Each number is 500 + 40 x the weight over the matrix's rms, rounded and kept within 0 to 999. Layers, rows and columns count from 0. Numbers have three digits each.

# down: layer 9 MLP down (transposed), 512x128, rms 0.107, rows 222-274, columns 0-127
# up: layer 9 MLP up, 512x128, rms 0.12, rows 223-274, columns 0-127
down222:426529459539512568469539509477431543495476507521578427516460516479554505591482446434551417532366496468473543539456509471394471565491440544506416507564445471515593432511500402441522445520491534475573473503643483559501478542481479527599570503459448519507515502502439588588475469445482464506461460467562538460422447509527502511447409643492606615516488448409468608624486542410564584591433
up223:486587557484551508593503427477583492507512504521547552505545433540489502489387554493559519539475482467471508496544459542555511471512563481520497526502471432532482532540497456476531456462465498436538510359556479524528374500509434535432486543456465549471487499516529480514542523466545535488381517478521508589509571537542526555459519508492513449513428494451517458613467446532434500511575
down223:460484554570490546425532439600513476449564446489495409558538444507507490468532510516541455421535571411565508525489494546458467449495469420499493483491494534531588495485468411477487516419461448665482482519627451429443526526497517543615562471500528445523568561572449526489514478525486423559429410557542500520546420533526490530565473505440518530510460535442539418512539515461429442511495
up224:521522507493451536529522509500566479510422547503447450487525555510457516516533490489561525471487544449498510523537531475552477498527571438503502532495544490464459460562538449489515509536486505485457445517538497498526468542549466518631467533430498504479515491491516479533479508507470449500396493498537516420526544494513469510446462521506546488441565550568497481534522505465489459506460
down224:424479502537505495435494415449521557513453529440538506531543530486541498404458433520527489536556507464459564495510504509482561504478545497503484381478544514522478498553576497517507529498554520587412530479448528506471483517561503494474522497503552517459470478485518563456442500510519510533483452525539478526497455524489568539486453496466455517561441490477534473549481453497472551494508
up225:518476532579592509479475470494556490509476497524452509477518582582475585527508456452648535533450502422514490509494461476486483491523559516465489577459497469408485452594504489481557476543557487446465515400494445525513514444512462530563436497471480520530505424490394626504584576417594480508461487515565388447503531534500579535481431480607522565456460487543492500525484476561501482522513
down225:535517524517423482425480507509503496573562475409470529523472437501432563451435574505495517523515535505534509455561432557566454457546475479598484549505559504491500537453481505553487427481545475516465575528356373508544502510465532461519556500508526493473548528555499500514480513444534494555538517502493564522516498517515521505413448515473501502384479462580517425540522423527481539479453
up226:474513563458527548440489568518507479553480500516551546456477513473564563419509448474500508455492514477562576522471552578502543470528537522630516540538500497536522528475551467470470512532480506465381475480534487510447513498425482469478531557492591543523508489428453474543429480503508411478519458504550436519472484505510524578472531437491495503530513560543437500467498508502475424477493
down226:525526485463460462493479442469517559493444462551533522549450519435470451481579471449469520488572538568516525471527534442485454521476514452487438501528427564470560480509511497498498502507492494490537504518523520470536527481414512397485535476524470505571520498556611525542543564482464526581510521429529500441539497582578397462466413497516494418525528483505509452564478557444532447483474
up227:550500524426457446481512504469560534527452464488554512532519559466518514483487484541466513542477521504510466529513467488471510423554538442545527478608563479471540489485411480482496500474471444496430500535481548528494484507562486502547467513446518489543496487494485514523496497508512470518502499486511473508473504552517528528521519445468448520510478503527503489538542463501511485499516
down227:438534570515477535463497471475497515504501478514505549533475526459516494429484507537483438527443465530524501483437494501484479497450479487559492531480548493500528534425488501434505544541610553494526489540522547504511500468482517518471489450524534486464464505479482535485528484484524449519543500493513521533512528497500482521474531510486459497538477516495507519445442583481519470514457
up228:516460470420468521499503517527536535501528532493506449458468580517547556469448433543601518430514505493497488498456503542518484498498527474515523538492522541502522563469528470510449470465456542467470539478537455477526483484545459552488496458512548502479480479522491438539473501503517489445476468494445485521523541511509573476539459502440449468542479545471432451483480500483513515493518
down228:494528519417490457520486521515516549493468533466509508521532446488520558512487507514547505549516478481540490459540580504512479535499517500483413423522504500478514475436452453452445445525534472476505590528557510454464561487520434550482557512520521487506486545552534519472617500497517431476479505485474498494473552539443404510499508496467512463462518484494547491536499511527491496498465
up229:506483571523536455575506444513554446516536511503412489514513480517479501544473528552547513474447522520508448505493535473499560508429602389509513543427490516437537465602505465504560559476424543507518558516533513557427444441472539435534476454443554558562452434431495561480507623409510427460340497507379477587522521551527460596442533449548449538531585498493501442568488456448436551462596
down229:495522428501465467530480503460534431494500488490401561529516511490530576596580491535465543607465544487533555617376466520466533544498460554493476465577440497520396488486581516615547537482460479501573405553517525560519546628538444461454458492504451499421510503465485436436420472546473522422537465493506461464501562469550539498533557444558424437548468446531535429431502472473541526509455
up230:540525526485582487506474495552534550523441492525502498459477531536463502481515440524557539481473490520533556466540524470490524449500493541498523529536519481498550452514476508495499450520483497489523509476509495488490521482552491505530504521518492496462463468486500572486557524450513508479527440555510490496486525521510557468504455480506424574500470524479463484533476511551479530471490
down230:521466463526484536507513548452463518459516490471507546522533477479500562486491505479486493547544556516462475478559484480496448443483534505506517489489477482493475396454526519500499491596516527607528503588491492540486462495481470464502510495494407490463501541482508454535495519511505475559526478439488576522572523499477439503489478472511506502458439467525523549483519498486504495522471
up231:523481508486558499474460499519519465561508470514461450562549520547499542500501423486540463497504510494503500445536513549491572534503586511511508473498506534429493513510555484508538426492496460486473556460497465523515528518526500521526475511509526521515505525500495517544488513455530480532459436506476500538512486444462529513494464471515486566513481561477428512490494481507502452492536
down231:510492487517536542539512531482467529487499551480530512527516474487520505483493531479447517522664440465456478523471470503490432457481464517500477457514464447519500467496480470491462498559505522583544493528355547552536484543523492513492499506507475517492498580547536499513462486491536495508532537484504495476499523511474447495490470473520523487491432475510527488494470508495462537455506
up232:487506452521529558443512466490596477568479513549494514503495533458430502465451396522552495439450508535547574482426494535483533511485498533528422509543519533582537501487626541494526505506520490477480494510496527523513514521476456544522462482459512479508429529498545524501483466459485507387506457563558445459464438482493499501471523497498533627458499514560488506516527439477528450486532
down232:473523492469536502516452459444531470496569449523543502506464495422523547546494503550485469570508500497508514473563493573492441544488491437491499523570492483484514402557568587501505520437545519569515473405425511534472515449555559565532503539411535463471533517448537477512465479482556509488485539486449529525529513480465508470504492450555488461614461505465460506383488480490514525495506
up233:531482542512479463498508563525504525498478510514526511440529522457516540440504545454452462495476480476465506477484491531458501480534508505479569519578529485506562512567491503569434553489485503481466529533493502518475485506487550524542502503466518480470577507478452533490499499502520549511483476530484481504463535467448527489555486537459482538522535545529472507533506517474512423488470
down233:445529539501532496443458509462530461590482547489518556504468511524508503501509466579495408518454491532425472491480463483496558466511556466498520547485526568496466486483525533494503495488469516552559485482435521515545509534486446510504501487510477518452461542517465490512529393493503469532497442470491492551547464496608464515479517532458503500443471509506502466447562494487518514580485
up234:516490488492492492526431552490508463496470437480434492521528464525511520515530474512466452504473484529582457509475493479480492527522539437555521556460439513485556488482526490541500440556530459508477521460509523485444504538444498491486525498493507504537467488431368594556493575449542495550441533489471489495456456507454562566535502490525526560551484524481478509541540514500523476445562
down234:472500536462569494532545528564458483483486531482522484509497468550464483487469424519505519490619471502509540469497582522491440458488456544497487470481515506475490516478459494522454459565479485584490553527520439569519537477512469525560464504479455490521516485488477513476474480529529471495514490461563546495530497545462434460489483504468438555512499546523502514482500433450545424500532
up235:549480446588490544468482495440500449466489533528513508591523544541457527546483521484537502489483461514510539624431543523561481504531531488447489524540551473485535574497537453499529501444502454496522495526528515506443457486521479427493473502477582447572477488462508490498463497442537465460487490395555571491464450465522519533421474432496419484549478504514498559518490505489515426557439
down235:485535413501455442483475491517538509455543472481468548486557517506476483473484477421476521483528586486558490535456481458485471555492524519462492529443486481489490442489480525494495538528492513522538455535579465541478557468490470577486469510482541512413447510518507517533573452481401556497553525437496501492426479476479482549489512536461522540508538519592516496436565515479484586429517
up236:529548464507453515469569497503555480538484483552525568540511446421502501464529515523516469403454506442445495507441473649514488516538502528537495552571489486532486510476544495489482469535506470488397489532494533554526499494472517520611516476476536496513530564498430481551484425506478477500444511488537458546484475487440516475453533525451557606484487529539496542476446492479543458540502
down236:492429543462478513478457500490576486491495483447487550489414524535480452516465460488515576519575508473494472504464468438526530485482488430544536527543458516477528486517488456521436496569537561470510468568498510587456451547487499600538506520531479465514505494448492514500498466512491511546501495503486488455589564457495474545427567456542392504510535510553477498480515481537483456558459
up237:503439554498552454471538554510527475585486453483493465541494503472546540451540487513510519459460501550461475566474471552565512563472524493479497550507548475461482521590618461629525527461439552519487460447520463511480496450536464530423508472529527468545524470443405445539496482501468434464498476491497501511463551528427533518496451579541447552460526471409473433556524525442492468480493
down237:520458563456514479557594540561436488578493531466447399544456528479513482591449522489434536487519484526453461485495475437506519498495469570482486482448532587483443485501578512492458451507451496569532450475544576461490513545554508522482448521504444508521483502424462538475579526494592488490501562459511457464524445468462566400530487499450522500520479499474530553503525608418553465457451
up238:532587518487477461504472487542569424540502423489474562466552518463546552441519531523511434441470531491532496562443468476473513495570520461502513464483498457536462508495536490529563469523485495505541478479516473533437505451430482491535515495499408493530453531452476550444527540465514472522450560465553434464535550522453547536539538579528578478493505459497453500518476438481497538488527
down238:486526476498550520483536555429487494478509511513474444440524451469494470520453498482435486573538528530477545474508562489504498463473513544532453420557458550458445510521533497548437477562455505537441489515410543498504526491481508505504514508463487508505507494557447469578495495571518518473481504481438546486459554498460487510459536510566405560479537526541525520480514537501473480512494
up239:482463517465435517531437495460557411521447490480483481493463533531611499493466587566475531490457532532495542521503546555459505534574472469483482536523520424537494564517417475511525512486475392512548504452554443558468496493428550440540485501434442516560444473430465573485441494413490458542496484446562521503466524488419497605444546516505530459469534559423552499540507582485545524559475
down239:500470510549461550505494519475482531415490436528543477494517508491408557463533461495499552486514512475496580481530572511447464557475496475523520519504531532470496497429584520481549585557488507408455478600448473454551562478522497511473454484482528577450479449521461470515509435506479543426501493505470521489465481485523467476557515525496501521519536504654482537465560409508459537479475
up240:514544527470507436422481526482536475508445454494471584501629541530512559470522493505488503438491557578555464493493482595515535571504578391526481528567512480408408557454493503486539520536499479452426559480512474521499407504546463532526559524516581511625512504396480602539465505471449538432475455393475443510540528486453546480560513555540450526610434520438477453544509474454489493527572
down240:469501392547463484608521446522501539535510585528448467552526492500546515462496436459558533556498511458469526471492483465445521520539511475548442532501438461522506483549531501534566508469461458440539542556456545513528505460471489472529460466480490522445432460537543415448470482501499489559549585474594544544518489524463517497535521449440467498549450554581528412501408412473528523477526
up241:455501490505512554524494525486501535545484485506471520513538500515476496507499566476508510462461481517481484548532492470515441497481487540491471496563503450562547517534488518540532494489478508467496477471515494478492460442465495547511479563527442480483532465513506497512492487488583481526462442547482427529532498412527523495460549459533513516564499573576511439512500569500439492503516
down241:490520522586474523460474458498416528528514501524534498462496483503518508494462502542510508490540536478526552486553499497453516494538486504522504481464501500393473480484444438493520505526491531487554493520542543535459445483491521525470440443447465532479465500526452483503483506549495501507488582439470498592500477506551488574491546526512476521476496451450554493505549506519528472555455
up242:515513498480525458486560527571557512524500523517463502490523465549427473507421485418532529499484525546470487544587490554536542623511530490471484479506530459460496488515537447443472574462438487512484546434553520547491489533478491466527501574459436537509536475440510466502423514470472496451398432440502490504485535514481683561575480505532450449529531465466445511588466497445455534462590
down242:468547500470547485455484547486473423521471471474438409499552587434457555482556513526450535520479491496546546469418575513505546437578514580557429524412466473554534480555563501450457438591502489571500427459468536483430526520474482450484525533481500479491479529616515498531529525511505466489503500612479485529505440486548413456447492526480514501490540463513519448437536531548547454537462
up243:482490514513553430517546477489553421500472525493452465440473403529587488523483396430545518486475475501491489541540524491484534600517587551501514527499471513538556454546587479483506543520497469476432447437518489520528450518498502569489534435455534497523459522498437430445474537451508490487424510491495499598496560536491463478442481489535562602473574530508423473537518515491609509565580
down243:534480519462399501522438504514495457421468584526555520466496550551477424493509532514518444546506466565469483469551416465565475503489562402482471543434440493507528457444531485514550538427428491538560491535550479441451449507511471495558553519548546552491499470513555594510571468489512503447465535413544541561574522513448514513479488538497529536510522507484424493493476507468474541444461
up244:486472549511503536477508469533438511542455540543474512478462502548513522514504483440545520505480514465446473533535510529442506509496496525506519507470492481509505504467546514558516476531509508469505529526526465523512491514510531501491500503527490468545486513518508538515503475516509490517463514534513474483553531473530480503531474485542525475527564501537463457488494536485493493441458
down244:445481509507515520495450538525545505477484526447546503479534535498550479507502491535507481519517470559467510476505466483535572461479484470473517515514524518479494487476524539444490503440485527539494476530439580433467568473528482437509472525516495496438485500490472494497547429496491492523484484496526516546510483487497492538514581536490441458495526492470522502447491539526498535545523
up245:543563457489474553507484498498497449535549468527448475516535469453531476531511520503485536499457516550561458527525414571518472501519560462534475471507546486477470557457474530424518535500441514458379530493519493500517452571472538563499529489546566491508519522492500463528403549525495476520525533449450494530502514517484481532501517482526469497552494513438591519573497480526500527505539
down245:498506531483536512449518512461410504458478521551519552479471475528488498489490512506494478531527459477505499439487537531491521528500479496538531510508569576580539470484518474466443538574477495528571466531415558445517510489491419458458431510538495433542527457514474468525477519536510450503452455523567443522518461546477472409554514500514427547479532462522505489595516501547462504507495
up246:505471501559417522455382575504474533523462542480503542530491538555477476549540517472563511458490478567629459550477446532483494489684531517552587477485523512527555616462532528491490482572486446481474499462544486591483504445546374451476392529468411556540539411471465542476452499518525476494513488542383484530462468511542514531459484496487463497527457524464498549447489553458506435576497
down246:509569388413515488557469575476489494570516446580465542463443456524484513547482586470432523594473482585537482503542513469457484526436549458461576441406468426528505506487542609435487530515450476487547431485549486490560415546498424508522540525453407481443451469476488425548609507507474533580455565473558531516549565472516501484494586464474454444497469490517424541468496527555527484529550
up247:523584439543485451510602511575451476533476473506481498566485463497431509464422457470545572506465478481590494530494575535519503459466565492490463500468527461496519545545603518487521529480555526474456457358567496520446491460522501459527504447534434527589415438480477488527507538446444550518494498475486494537466465502486429571587503463540514545453544513453471435590431550501525555453574
down247:537501524516586481409463483544493478498407485456472464520462450462472472539549526517436529530534490486534570475427570547476558458482502516416540526476496541487538451467432523461497431532425548516619527498518571500496557556473457518387494527499424523507554535503514484488401516576468562522441482445444445440471482527522524601493548547490488497592502475449486459541490544504499518508467
up248:533518536432496534505512523496476485486561490511481476460549516508543545511519503488489522500506503529537492492551557504523524514530506564489547502490505525503548510483446496458519489492435446486467556503497492473462507543476468603514478487517500493475498463505472529467476567520505477484514516503471470473453471498478530490491496507516448474484516459488533546485478444465540545504578
down248:462547505490513501486500412472479473499492498510501566481460533490482481464556515496502417484479495532536506451495486474488542500433501465428481503455557533527456524443522504422552497479551491490508478566577545453534531478489507522535489466487468490397421517543510528493522491480510509566468517518531530548461510494547477543556578524489395494528503476472500482439485503505579491588502
up249:528471531508484499493525477500525470501556485529434487557545537494572520502553549500494451444510485467532550544461485504464537480530522530489566514484506476505494526500455512457518496468457480493456509511482483505467442467464485537478480488510522476551456466506463469524538516494537493504505478501570457499473488521461493454489510486534463494513496468523451474489476526522532442518477
down249:506536507463534521490532477388502460499458540478484509495507525477453488495514485541475474507451445512489488516507489487535518514484495503467467507447530520480471500447492501482520527503578515494535459529551523430589499539499507498457483475504502490490478502529460526488552454464477511551488472473510500553542492551551485521482555512496523536433511500533531473488483548476494477475567
up250:454575473538517494482472523499519559515484465484520562545502544520463444553430542426523488543448587534512500587487497540470513520521479414507454484516510473477453569457449412559511504528482501499483472466499505496516446456516444519545466558480444491590524501507500537515484438531534573508467463526534469548484489522580494537487511563458488454547477555494450531522478470506469488491506
down250:516516574462520413456517467476525505514465476488496505536425463440493502488598536506431488546451504530493499500516500526469441488529552535520524492531536447500496481484491450538535480493465546496587531472533457511449516449422513496434512525545480494477462467470482456528503426505489548501510557522490591515488403426483526593542486554509491550466583564525486481502505557472541553452486
up251:504507532523431480501465522491486448557493440520551488478573566515520521469468504499526528518458510572485485475477457580488484523541477464459557483562460518510537524517520434529514421518526486508514533497518552479504561524508440479545609496410422521530553411441416592459541506492563513497439473497551464560506503423489495485413507581496484511548464509489552531515445468499473403580468
down251:477424472488459452487545534472521629527475515529500517462505478531458509516515491545556500449513504521546513441573542487533453546512540446436542570503466504527546511436494508549494457481474548593527509466405441497537489502553532516499508400520501419519538451458576467483449513435534535460576485485504540422469444390508531493476534506541524507473566499482497580453524558524454479468450
up252:520541521573506543502473515508542508490509508525497468476546466439440466495463544514497494494493526530499537489435492523528524476470562460505474484582596529582512517493445515514520582541483497455485457490501492543528453524561528451463447471538521558506520504485521475517467505523558521469500441503470509513481491520459417490416544452469476527474440550457536501511428480549498480543542
down252:472532498518540523465459447437527467558487494480497448395472552457502458499504518521492568427576476513552575557472485598577496493456522454507510481461499528478464528531483485482418526482546525507432520459505539517476530489479473483535417528484453511484516432503519470455569505509561434559488566538467512492540448445490483502563486555512512514509512487444463501472580553524511487521473
up253:486507520583459533404455559542576448477480458578509487508539454524446520452501493451515488513474449505496552574545491486418506498491503501482465527549502524485529576456465508493474470495481483526449492458545439512432516439532454463487547523422469486501497460477468549542502554448539465494457420483549507566493522538520516489540525518485509497577504515543453536536481528487640533511510
down253:429524516426549497517509527482531451529504465489422521494513520568436502534573441561562455524485550445448470509496486507501493519480437568495551425528495484466482480499468540494514550495553496412483572550527482437532507464501531404461412511547463529449514553480534430444471498454503524506550515523487470466500543513537462475519570529512491536528453532486540461591489459515501540523532
up254:515528477572449530500519504560566456568509508522516497479493464531467587513561491506485499513480514497534533462437505486529520573496501576502552545487574422559547501469493493517494580414456438489479491431550470570474500516477462500485495443462468445493445481563488422528486497562473552416528521473508512513525539458519524542481504447529508460504529461531496417546517466443522524426529
down254:496488484524449489421479466436423471520542511536471511609432445496486578475526433530579517534489480477462484504510529459480485458458480431494466439422583487516506541503468467516446518519481481687540504439536513483485516554513529471446537516569491462532536518435510482553586542556483466543551510496565528457476517453564495464506471484433525512509485504490513547584489447515460549490496
up255:520515451475536459484469502513542410511474432481501508524552478503504521492573480488498431499506556492545443515502529575446506520525473397523546504512470480505442498442492473472563447540506469463454566551532469518505484515521484441541495495440538459648429522498517503508504500479565447529550547424447464585505505541500527485530519520506449475531437455517504557516471433541551535461503
down255:477518500536455520506507555455548525473484448489501421482522529512512476481385486529491491470528415456546488569489490481560539546438559521524473499482543459543517429516479508495467544463495560473503472487468468472520547453519526517526618487578502493457450483569457492567553520490432505479467571512541504479527558468495463483458492459571432603445505529489442483458460481498542495525493
up256:491509540398499509467495587518536439475565420509543466526533538474448479460497509449455539521479483544551487486471426506559495471544515515477519556507530476549576539446536431484554463497408476490456485493554471510489445538455418508523497501487505534472536484496501457452468473493588468484553465520471518504477469565440602503568568484482432527516448569486463506548479513564432546551550
down256:443583510502495502537528552506497568468471563438461520499518481453549540461527500502582498560505549461491454489549430446547550526475525404547483547443480438517429521473453513508495377504472448601449522529553493457500561519495515504442524482467401539586491497538515528497452533489463562503493440485513523570518552535513471527482401425515503493491515527453516530500520564517436418532418
up257:597535544486467538487521544492485527548426496566622480548468581473554511456431489465548552489476515508544403530478490521504575546568553476467439527511448532504546500521470513514467422556477485482433548382531503520479537454520505624548552442518502539541513499535358509399520524489512441509475433520488424526520456544558520483514493470526401508514464533535490422497522433494495410534464
down257:569454513456487548468440460490569532494460552518447457480536504437489489450513506457424502554553594475514539525500493498536384522482509497539555528420492542478536477480477492420464565581574481530459442524522445575469529502438529472491565552528500492476474587578455480420581464474512539521457526439534548576509514524521504547530484523508424420603533462433485375507473417573458582420508
up258:530552569487504488516513446504462513504459497501471465538520497473523484538492482504533480468472490519491511511404500506449475517535472467540535511570447502492503462528511471537468448470483486474522515536494508566493494494550503493580491490595468478486470472524457535522479503479521514516403563460441551525488508495566503488509490533502473463523481490491466527545487510539530537464448
down258:518516578485502506492501448493487471512472475459493570470467511493480501508559502563563453560474480522447555526463500505502558503472518503511464533474524465448484469498490483457525478523541526447503474528463563539502489504409495458478515454540465489463481535561527478464455490495455519495499517506511560532498476485537481526476554530528501488482503476441515483481520486441482536613531
up259:540539503525509429491521499499465465530490528509474494467420494487467521492468453459506469472479534513480501475455501511530467452522423554484509540528583468490529567527553507555531483518480438479546483533542504520489441505522505498553575467566445577493481427431529577468482479500526566533551488539561506464528442404450497473465522567535525544528480558545493485498412527529491494468510
down259:472552512489543499431471506503469512490513502497482487499565506517513492550495409482478484429593492488516509488485521468584472560501567482456536520503479504531499485469365525431512537538512484603481518475379536487498516516520510502487508498414485463522495513461480515539535550548512528490494475540507527524464482503540485517558503515463498499474437454528568513492488468503447553485486
up260:541449493573458514566545508464519431562420516538524497437505540475469510521563488535519487536454534486445504489515482486537464490507428516473465528509429498566511427517469488459535466522489475473538595525488536581530436478519490526516462519478480459518493470471503536523482522469482561501495500496510511519483510474567562455517528512519524515504455471540513502466473519505527481509451
down260:501481473437573434526478513472459521421547469498481434537461510533565550499493557500510537497595573496497532466478459548492506528560413547545398494495524439494466553474520524485405475520546493544471473483470486461545498479482480499496521453465486521491524558493546501460529483513504467531506491445529489457506546444425485523490523485521488519454523488545482549489569529495485546497503
up261:543507510559543508509590493476519540573470481545520552425535605487542603512435423423509487519444531501422523478584483569436527515485471576509492580555464432481406458454444468577440459540501456485435495454525486546555437554490505493480489525523532581554526495436418595584476534496484473497489462470536526555545498423478451526516449560561511614502453550496482428572471431528510437406420
down261:551515417444477497533473536475473489541506465472479458517499515446524551520490554507459495479559527527540508521474466484501498447539485502558484429496486503504475528459504526484519481481484519619500527540367486527452465529519465427493473539513482545467493502496565470535496572461565494540483529498490475452513543440503524476503506528513501478480431563522521519513483540492435554485517
up262:589519469474473499493506486487498491537535506536495514622466548437497484507459497501471472463502510535501515481527468514491566455498488448533548559566552459437475509510494477478548524486493514472538493464538508531462462534485477546515478459520509507542480465525470518486545532484497517523475511464500486473520504413544475522448507544479508451487488507443505559612494481431495492494447
down262:481512475500492496546543468449449515442462476525554498491461457516508462460491468446614594526615494476515538493506494483517496537461531545467410503485550504529478480528513578464502480496464503571500454474484486474492427436498509475502439540489488452477466505522489407544411460517528510494553482514520525492588473547451472461539432493509469538561529523535506519516574521469563433506604
up263:514541532515484550572506558528530502533476510514470517510442493533500499507414519524566455526478611509447482463425503486480491510477456463459476535463523493471495551461540479503563443481482454507489564531519512546479451488566523515504506496457477472501478543501486453502461495517545518454474405508524510583554488453536481455511469478524484521557443538582513461493422478604497522504439
down263:541550449433487462573445517495570540531454469546567502502471515483537540484521608508449553533549528529424574478508528483486506571477531480453475490458470513487503508498497550533486509528536476524468521518448531491489451518489478505504424493482474486475498486493470491523527579482478482508494495479527455458464498436532522479466490455455584527468482453512440545453478511496542472503529
up264:527477555580541520515463510519451462471524466574500502514500431525497475567526495484483513512464492487499503510495442495601489440533546525483586535521488477481443362539558474503542512473518482478505496506553445560559463391487457481534524523419472466533505470490514491482448488478459564482509563496533451463451543485510503519445484526567555476458510429554549467451533490552455546472553
down264:502465517442563480507497525432520450484492425474538507440456500554485492512531585515486514532489523590512560483511493599513492588512432458492484508554490519484462443521539561487546450536564482539473533471488482530530470477427543491539407490499552489491516459586526506553482416501523396434516462476559515463511523492495411469514432480514545500532513471491502551442501470527549428520510
up265:559557482505496492522470476518496525469495493515465481522473475501511471542490516472492503518437581477514494530552485519454552535510590439525498493519542518521442526512500504471528527476518468503502555502510531527479462556514545465520488532465497519589474499488547414495487535512476541479522516516508504486511493464461491551502532509496465481453488457512543528500480431454412495505471
down265:491525564535516506476494506439490533512514558502516462517443466530459444504497466476498522564526484535518511501519436503483504504432462463458486470415511441502443511483493463503525449529452520518560547512512509475531523458505545521483484509506510479562484578502546531524466438528477521564507484526498490513546488456472504592520513525560442517452537467492507501477458483488499453550537
up266:558491529506460518516515477471465482531510488539463484469521552508498522505507462483511485468476540522475452494515568544509497508510509476512516495475497487478560504475445489482556500497496458466469518554493516508477553529527498556527521458505516500488432505520523517512480555452497456512516499481530493450498507507502474508515491441575491493493557518483492450469500501465517527480501
down266:468475556553531515489499460492472515548489511482513488510470436533464423527511473520476478538543492562487500506440490476496486461454450408487521561480506480510478490447471500493465495462520542599543534508542540543532490477465552420495464509531485545510493497491483496483483461510488503504490503541501563547493488500524539555451549556426467458516482472498505501475505538459543436569550
up267:475470505462514495509471551545548589537481497494517490537534448527482480454501541506444558530483495492497518514477455459547474468528496548487479512510485468516486476577517458504516454482503541507497480413523470520490476449491512490537496512484469517546533493489494468548468488518532511467442432479474448554504519453583528499501519487480528465537477487576503501532489510493414506519486
down267:411505525512436569532480434502489483525521508477518583509455482487454449488502497492525452505477515529493481533496502460531536501434504483445468543483527514474458515469492496490556565479525552487533452507569536505531560484460526449537474482516426458476426502532444504503569463461447508554485504486508577560484504520577509573488543496497449498484482498509532512452530507438495489546538
up268:475517448660506528487462505513545480435473542485463573508471486553541466542492491506542554465467594463553445589549451502530544552632552535501569520529521482579519531537519553550518539543505491465460429438495472478498538479487436497504397470472514555505485489479447489458474523432553507522445501499470491446472457521469518514517486447579449573422519548515557491555511544437430387523533
down268:481574405571500566464504511525526558467530532485533531547450452471465552560480582563513534575467461498554512427545469478516518466500448483520511504467431506520495497550497518462446461577509420558433458496428540504493455521479455549444506539451495523498525517525489555464453552569518453459411482486501587594560511506463543546499528469506457513458482530549458452461429484503570509432476
up269:507535631439479440501520503537476458476472523530473488503552508570495527470488514497549491523483546450547557527503447526520498537563531593472531500534544482481524544450522462457550470497509476440503414399532493488477537507540462422457573413423429525462465441497565487570505549481554517491447507478518539452515491558494506492557483522630475445500607547517501479434409560451478517457470
down269:450488445525438468529508492447509411520493565438491540520494527462499486474487500496572536524540525522454511556546536523526542500533541429547450553513562499433510443498522441589526456577486489671575500442466498506460486512465505556475506454527533500572521494526479459490435511523514487501556494510464548546435423481420548486544426489495489547489475376492432520471535526444387502523473
up270:559484496457490512492556492523568459549542474525523521501567547452513536468483532494514496379510487483487481453498449517529498485528543536467523514517494544507562540494468523498496474482468479494473486499511469495483456478496438545480494501524466518576505488545507540497503512467516540493469484510495529478450460511490528461479512477483510445483542598532451460496530517553499517508522
down270:437556484514505505452494468455498505598565561428526573486521468456457523442556455525463504445519508470510468491520529492495507512449465476545497556529508500464506517512562463515554476524507485484491511516516578442501550398486494470456497542542520493497479477523471499504539457534515495513508483541511544521470526430519463597453489486496440487498464514545502450480568489476528479507561
up271:493488508507466511478508521466522474575490446501492512551503509505497551465500509511527485381508494519408525501502521532474443460519483547507517530567504517542566530535493544560537462486460508477474489554497527524458478438436514497502480550512509522502564501469482500492520458446573478501535500522488455505503453519449503450466532524452508551489517561580489423499498522498481471487535
down271:513526496580559509483476463467470511483521527486470549490490436494482454533515476498490516522494500518528476510459472439501534493457463489473440511478502431537496466481548490472486534478517492487562489543578473521524566509474547486490520454538462462476441504503511545487478517465472487530482486471508496513577471520545491558521525466529465531534542467509531567459446506469557524521455
up272:506438484498544547457516456545496517483496516541499533517520493489491480454479403509514500457448502600462480502550495555556509514465503528513485515589536452490498475550469546491507479511505472501497467531505487533520457487446576518521488492487464586508474527532538519531489465467484507492573471513458545480475470473471464467553470572525471468498531491511529508472482492495470445406491
down272:506567465481507508521460474420536443461475539457530478503602589497501578512548538545479523503575531393514493509504549521498467470536493506540457444512509485492507560473532510508471458500550541579528579459525511473576503498572474499479483472471414469488534499442424419459495518500431474501492474533538481516448519523538472533509514494480450475465489453521502478487464498519452546505479
up273:489551482482547515425565490489518540550487555529480520484496484463536493437489520495554495514475542495547479485467502544513506490527483558542525476488485491522547489522473554501493511482520534469480468439522440551500473471486599485507443505530479580500497497501537484481494492494526478474496498545500403473520457461486502513503480532546503564413513481539485472459417432503421470496555
down273:545539523491451508494463489509540478477533501545488588551544456498561505493472510489512538519551562431487467521514486457522431521465497443552470413524513565466545484486464497511548454519500473601561504441436506490455448492521497522485492527572477474506496541442541505461524492460506448521540547447502541437549535472467455499465505504530508495445495457506536497489529494429492517523437
up274:480524542493506491553518523504539475558498464506501506495498500539483522501461558490454508511478542516467438595572495480528469492546498495531512489516570481534541528499510463459533526487492449472515500504507495471484482503495447526512523550531531460521422500517521476527488464477553452482504464511477428514519455488455509544469545447530532519503529524570526460472476499454418476562513
down274:480456496554522494460518468477439522515464549460519520500498448509492452498480507529576480499616479532490477482495512510489476456509516451463519555483510496490453449456520466520496478487518572555515512578490544489560499459486489467508505469527499487533445532471470520588499482521449550508502492507514521579492521459516423496460481522501491490528530475426498532488553480501509454526513